Part of a small language model's weights.
Size: width 224, MLP 640 SwiGLU, vocabulary 2776, 9.47M parameters.
Training: a variant of Adam for these matrices, 413M tokens, 12598 steps.
Each number is 500 + 40 x the weight over the matrix's rms, rounded and kept within 0 to 999. Layers, rows and columns count from 0. Numbers have three digits each.

# down: layer 7 MLP down (transposed), 640x224, rms 0.0686, rows 168-177, columns 0-223
# gate: layer 7 MLP gate, 640x224, rms 0.0721, rows 169-178, columns 0-223
# up: layer 7 MLP up, 640x224, rms 0.0678, rows 169-177, columns 0-223
down168:522507493454501484463530479545531593469478507530551511520442411523514489517584488530500451601522499507488451432432504461522482493446550530513476498531535482534511425520521458501476540475468504476587494507550482504477484425472479516465468430564489496468529485470539516474454521436540517532435542560554494502470512486457466570495441488507554475529517513507475497432518531541378499500486525496425538539541521471478479546551543468569487473474486437460516442586484491519508536427547463565500418476514465403479499467505501499535484495405507456531526456488590506479491573497539443542490465428523432490501530558500498461522540458492496487500515489558509474496457551493515543476516
gate169:577490499500529465431498504478462591531480493469415544434535470455470484477473507505459573438520522532469546460489511538527567428494527493483451522522498465518530460524470437421491560475496520477525502455531430510519463481518416491542527469471495479464477498478522458443526519475523533495476472566537517445529433496430466466559519544556456447543522484511488522554462504493598495525455556535477520456516549553507497503522520497464543517498449488539544470479491467545515501574489567571464436516465460534528479452562521495581517524566490506475435543519501465561499526577487528441568553427553455556530440489560510476560500517518580512547485461489516493487487489465473537448516
up169:496520534502465486469535464517567538466565564509569466494537484574472490501453429534536473432535513471446499511552542614546563513580495453522598536551501511435526488529490454465456464482517444523481492540432499465495567485488516479482535510536524493524568534475496447476477526486481473606432502485516512497495515536515490480471497548513495473450460510551539532493492499457468505481543489503379449570494498500499533439556494453515520521520557477482478540537514505453493480540501407535585516511513454559567495534453516501528502504569483486470455467480567499510515522509404502503432505478478466479544533465438533494419582501547603550407564514496481540498549565443502456604455
down169:515523462567477476553480454482490414480428533512406566557526549485503570467502565489581458455479518508501453507521572357410504481433519525570471514505531492491531464511484580478475562484439516527492526463465473499533471602513447510492448528489485567568464483546464449495447462470434514445495446548524532483588540463538507499469538516530426492503479553506442562522524492523489526519471566558476496441509547480537519502473483521519481523484546474574550520547490496514523479511527520545565428431484494563507527522550466502503533533489466465446491572499448456518452585495511500484550466456512434535560481618485449448553500517506442448580468516504481524503519509539501503509471
gate170:493421444550462501538516512440498514562522418499559468491431520446510504438513557526462438423497469456473495470453542453535520514534443473450505487499443487508578497492505431478512516436520465445449448559438517553475550476562459479482455547515411586504560495581555517486522514408568512451574492428545493448476520436529536524470472510469473521468498490527472550465548505495483473583504507510422468513503562502442451495547511456480460435552501472483475458555416512498436460527449500449441547393516587470399470484537601512585501477491463523527507459532459474471561516503516519494479505536535441470531559463487452569435472512552502466502446614586471515458472554460448560518427
up170:558449560492502542492548421574546502500497550440488554489538518541469567514374538500554459520461470457536446510549566422477427511514515442544477518448516495547502523397506546452484428490498466547467516491527486542515516487484441528482461561487517471478476487451538471527468477508474499541492573448493534513547433489485510481527493544467516450513563501496454474505478470523465544450510544523561514433528459442527515505514505516507573484514496516530471530513485528465505516486453510451513511518554478465496492520521478487437482535506514523386501465453540496459466479438559490466566489492488525492431459481553470508512483513463500520550564444424435443581533469516544508559488
down170:544495428546504518523455446473563464525528422506506497468497482440513515487523471479447455379476547537490505499495498495593502516483500492523462553510462464534502496517522454466492485415499509483474462479532527500442497533478549526460462505551483544546497472504537505501422475521479523467493515481462450420520572457543512595447492455483421509475499477513431471535503464492468522540475497521440501533500492509498519495527458581494501487483531518473477477547482536518505437472494419548435515502446541435453439515437548527550505542517496447485485499494443444421473552508518491478477495535561530515489627462532532528474472477564516519525459514533469453492415485474500529504476
gate171:602445428462485478517477495493494521497505438479480475453503509503484480523442555521491476442533586527545491486479482487466480483497438450470559506555500484469537530543463528461489519532496495489463506541554490518535590541550537458527484438521537476498484523438512529492488485467566488506460513552500555407486507538517562508485471503544498438467550446516475531482586527489541520486498491532521457483518496514528433422495557484488485461554571422511467544499501500526517508486520563456503503498460503474502495531458486503524514503509487527439531471516483524483434494550451579495515450425570513534490551498513548473408441509563444473567522601494540442453462563564508463499440
up171:544562590556481541529440472488511469547486427424508512474483522543530554545432531544504550503510485496509473502492466504567464528515499517538405513450493515478526412496583559480451463500499481570511460504487569476462546518531397407484504544491504534560501499588512437533559559505527487558466519513513487491487571495544454516453506491526482502507511540490501515540504418517442442503567511516501507535500486472420453497526433518560453542495491581537507501579539535486536532563466513473538537510493480581454560462534515551443533494488556435544483496506429512541491520490389410512497527476486514473479547479471453546560491553544493547404543509487482582494511470476473535516583
down171:552464494433462487485416490551484500479475460511583506476497488512471466501475490499548556479500536500519439526473497513484585465499519461489504492462466460439517437475488489441494454492483456481486481519525497521488456483515512562511520542495457508537539559463457439474518476491460551468450535475523558507541528507593446488476470523524522478546434467529343451492525490478493521469504472534535448514473469489470471481551505479472529533515534505509528504528586542435560461568551546502506477466490464396508580527490526525482483518517465472565510485550503453571532514501532513543484426465572459485510507562566558484559488547452488461520484518474474467549502396477540434558425
gate172:518495499531376512519458497458537465524630502549468516432499516433405537447455495524475519462456518488465479472452473518493544548517528529466511430513490456552453522548519510530506540499478541476472528433497467452459465547502482526472483477517507534509529470517494508514497542504532476512536419483480499438549529515481489525478534513515445397553365472491588496513470500463524469445525492521526502476518559481468527501496462513474522550504549449498533541517495512546502528535444468487445509537428573538457519547513494455457529503453524528478454500526524521490452452586530514474463515490516495518495510489543498553468476539507517469488389466667483496504464502474542515376535
up172:469515460562407485482517454515500482496560475501529508468437445443524512365493506424465526470460512548486533547558403496515540530480481548420484494476457493533459545553536511655495519497499533475525466497540473438484461481515483497468472448516481576488486504488495552500503508515483483434513380527487520497544557480508495511471461544491440407530460516516518482510515516468554503496522428517533516431512475551494506463484471515467509490520559456507492482544481513481519475509500529428481454562450560552422561495555506485430471533540484490518463507547569523502540502522445458481543482585461552488436515559532562538484477499572525467517451515606494453487493443528514542466547
down172:474500500452533552526501545524502546490405538488532536477507510614500472570480529521536479589504494465569468498506558523542452475489533466552516512499500519478521494494474493409483453453503480503520510557525564587570540492512510476527485535505516496548463528504559522507484511569468526502476586504503504475430467572514481516544459462521558584467554517500520502493538506539453495507461518440538496557519503513531493481549551519554529486456498534478467521484526511512466467513505514513536544458555420470530475537470511596514521478481560481485557500478477503489504513449548547491511493453521518476524508486454456493551505457478458488494565486438484492501543487463483500536480
gate173:590455504471486554445474534425467546531538544496463545487503500576494457504470491438508541484522499511460455455479559507485459440507497524473554492397578518528559461445529450513503479475517497506528478481510485500521392521539538468543485521486539516563480446572471530409535538554436492532539464526492501490485507454528451481434476553492452575556487503503483612413536500526462496520548466479512460456492500525515469566481506490513516559501505537439527500507492483507467482555495530548492528488516445534482513449488483472493515450541479496472519520494484466531567544451540544519558494395511506511471510496493489566546516491484517424535548510466496483562563489520466536472514
up173:495520547429499548451467531448504491487488538412535454417497484534570547544521515569504471507519559480531452506517497514518522446467498507513581539461540494524507532493532506528503495506484493554443499439513487541525479493484492566561509423530459470549515530493419502527502576484442504531481515473447441532521525518532470505547472446510490471447468516509551453549554420483559516413533484516528407474471569498492497514579465532460498480566514501521530417526544466436550520529539524555516588583524498583476510533530463542480511485531525490543430456545510553476465488404480565496502481547558514465474479564500463537449528457545441458473458522397519475461539523522508460545564
down173:395503543524432521561510462509527492454567435538526486483540508421535474554481537560504464486447452453476487573496486495532548551464521516496529471522393486489502520541486595538517477538454541459411502523478483453554565541503441527482514497545529520541547447483490516540478465469518505494446531500475478518513452459488543529482520479525441501431519492491585492592427469456478474470508445490526469532530534467519482440540465473544461469556504526509484569516471526474506548487477458496467450420533519430443511498482487573535516518431539496539554522543465522490439469504534433507516505529503439483576540497469566450522516534537565531474502533526490574425492509521543487494568
gate174:446508420545559555468531440473520517523496491465506509536539446497475547510526548525547436483506469544542525498547497479502430470521513452473433521468486497413527493477406495383441489505449520586487475529519523436504458431525515536535523453460525589536511472533500519555516509480521554501490522553567468494540478494492474571502485536458523460513530471464478509530481493588522470430492489562444487465497512486462521500567456454497410469491461466453493560431507439502540522516524499490451509531528537514498516458474456451493566443534499481420519533510501498460539600494490468487471511503434499450476477438446417500475476515419502480593449542519449516506464454554442521540484
up174:499481435533478452474491463515530550493509536471480568524450547467415440544442543453464491541517454490437594486477477525512556477583534587431522477472488488492596501489500498479475478468487562565407487492531526493480586557503500527528459497530506430464441527552400521519456501488513437478460403512427491570500493475566484471527498446585495523445518500533486484460422512482515499564464532488504504475494578534554546524509524468538600437525559508514563460547549479517552461495534522564443485509430532501458474518499453507501549484493449498507488552556499497565510468478493516518457453520542449413548469418479518551419478518517459504478502518465512545536545518536519471492471
down174:511486521496511503524512532532525390500521505507508490518469492542449556482535526539476451454524537538466490513573536440500505492539524425530532499490505487532490503464452509474439552476603508508525567524477512469385475490467655420509508462459508535511451540524477440514519503490486477503526473524575482500473534508537478441476489509470463486532516511526398512465495492519496431469479477567434516427500563484411427525559504505564464535418475500477459456473443557474446436574418479429491595543511503503532509535521478519490499601497557497575439540495471467518473511538445517471483585416488548444479561441517477479408539547478499424560463461461493470535495467486451537475483
gate175:497514571509446461491516535431462473496476478491441412573523475437498453487503543509482464520442495499466474440509492478522583441611535493440524504494483536513541392500483536479509559542409519516451467593500512497578486489475489410451561502483542436497537510495543511540487496462555428534408456457564434511478503502474449487476520518545456460493508451466440495567446545503493496505425464471533478487518472537497537469484475557505511356490420457529506445486513521503490503465583542479506531420547484476471447564489521495469541555618470593523497526527507453547497444465522497554420555482577536458449440417456507553488472504488578399550428491487529445492497571490495441533461
up175:475546554521436582537490529453499526531487478474456471546532481558465451494494478484501483512519527520599557470484453487527523467507494553519504498487553518479526494470489421514516433533512598517425600458463448558460449485544496502536535516479504530486542532516493432539518502554547553453536502560540475470475447550480519479454546502490469487486481544452518489475536514503499454545482485450520576477472433466473439581415508458497424494490467542487500481429505385426522534487505428520584505482512531508560497518505448497520486522503496431511495547499517473536483530485452461413439487529427526516511504512499540468515527425525508501459470524564569496527517418500416407520505
down175:562484579513532556471477433511473561521581513533485523442539482539461482472522464481514418585538492578475507551464483510423504479482480536499548502508544421538551515479492557493531558520517460435534468469522471518532486517459518481501526468511456515494449455563535550496471553482524484563505495503549609536481482414505499504452433499500501482430450488503457515514555545458471499459492490520445421491440417478508516557512544525515552538468506568548536458527454552458483467549478589535574553528507445504421535442571466440489494513565526465444601466545548534442510549482489516560480463493456460553528459541529466506495450500510553491501484520437467486547518538465530538523493
gate176:526478472494464474492468474474527500551483497484445405481557462474450507567555522517489492494545456466528518449504502499566518485511523476470573522512501461567546538520491400509471502455482457464534596515454474513499452532452540453482535490507390474454508563417483501448468446494509556484555510511465458448528460512543451537490516491544544583538466497504495503490484591407467530535527539462426535601500489502538488473484529499422484520464456519470439451564546520494562460554565501520443501457515510515483485467477553524525471510537449490539471474444476562479477440478487570549498509449538467542559533546514461543469515484489478512477472503509499514516490602506558582514493
up176:478508508504486527444571592533490590582589511458479586430499490525549526488539541468534522496462473516489490471485506536531537439515510513471541412493507543519472473497460470522486413492537577460496504472448519464534502483582494442464502541434525462464500497488455550512450566453530565455523507461528458504486478490498563482515549569495465399436456553505492474527484488491456409476494513483443519458457573508458495578475518551423478529470491509524507484496539551509507513484498452593547469447468513504527523523498503492476416561506541397540440524529508480516481468504497470520497457535517422501553495527537588528515500511489472493477529486504505534422539552539524501411512
down176:467475520514505479436546522486522467407460502456559502447535594524555541528456521535480501440450427531530512460476469468461526506465543511482489476509533494539461529534571518479524514455459471430466464460442562572549474460463499488504495496507471581514511520459541548479467512512520528475417465463466515521467457469493489505457494507509506567507448595524435527531469543585621517488560519462537566521447448494474508555464448518442478496553571575518527552537519548463481543441512510506539449479502535560421535475450477473531433480501510472526424493491506498504460453553488510541460438537519485471473493504474465446499520496425500476441477484523490500459549480467498500484448
gate177:545457458494518491491477507415512453524435518485473480471475508480504516486503506517524487456535435458505604533507541454552588444509461501482466492453494537570514516493431397551524408547528564531535500512453497501517511547526432504490500511591482514516451453427550520449494428580461487510487498507552422510491429519491524485418458530563471464489457484482475467514450450457463472550544524493476486578510450481550448460506508496476441532501505519492502510503536504501540553502519460494488463545534508509474485527522403480522507475516490432559479493431472539529487468505467519536458413547544485536477497498524511518518475479467532532432479511503541448533540563465521580532460
up177:504461461522543546521441555458505485533499517508515450451455465496481517496532545476522530471486508526419519483443494532506484434551505545449525537477550421565472538487463508529511515454585419488494587474472489503506450521519472465577512542578439450479474459438497538505491568478516509509545521497549514395446501532485497525497556510528530515558535515498520517507463504537529517536483505508488492525518517475474416487489440543524504471528563554546467422487522532486558534470503541493485563501541520507478510499470515556490443496495541450475532439571467497500559511501469533506481522472514485531427541510576548510390518488500507528465553497464438613539566455498452425450491
down177:525527498466549565510510552501534412529497523446491471535517573484469538582569511480505412434501500504422465428539489534498491515501434559538523480512465423519571482458495470430485588553549526509415520533550452448480466512491512506467572487562444489537503471570436512518489592432524457501468480442486558496504526483488504564471540531536449522497490458520563478479554506517552539506495485487509439504499481474488527492518424447551484441538510506552519502515491517501475463484510526478434471505439473474545458490525547510481504510546505486422458477498534504536559538486511472464497470475542504417501495499510538483452451434540494523547435538432501565529504472561450459508436
gate178:595437447462514469527545490541545481499457538483516498459502479528480491474568499484540447408505505448511492460538544470490479523576379525537483501485493540526507466553507507458510487534480558521518520473485479486511546481505538569500444514514492554450468510492458454525579490518467391458523476546542463514508482432537450466510518527462481585504467471519458612517462541501604514446509454505483471503458538544471455479498538464478516504549448450516503462483480477502512546598511461546531497484451514513505571407505522539481512498537471571551448502557549448563492515437498505509482483465482537459523559464548512503424485456467503506428421442493398524512573539388489566523370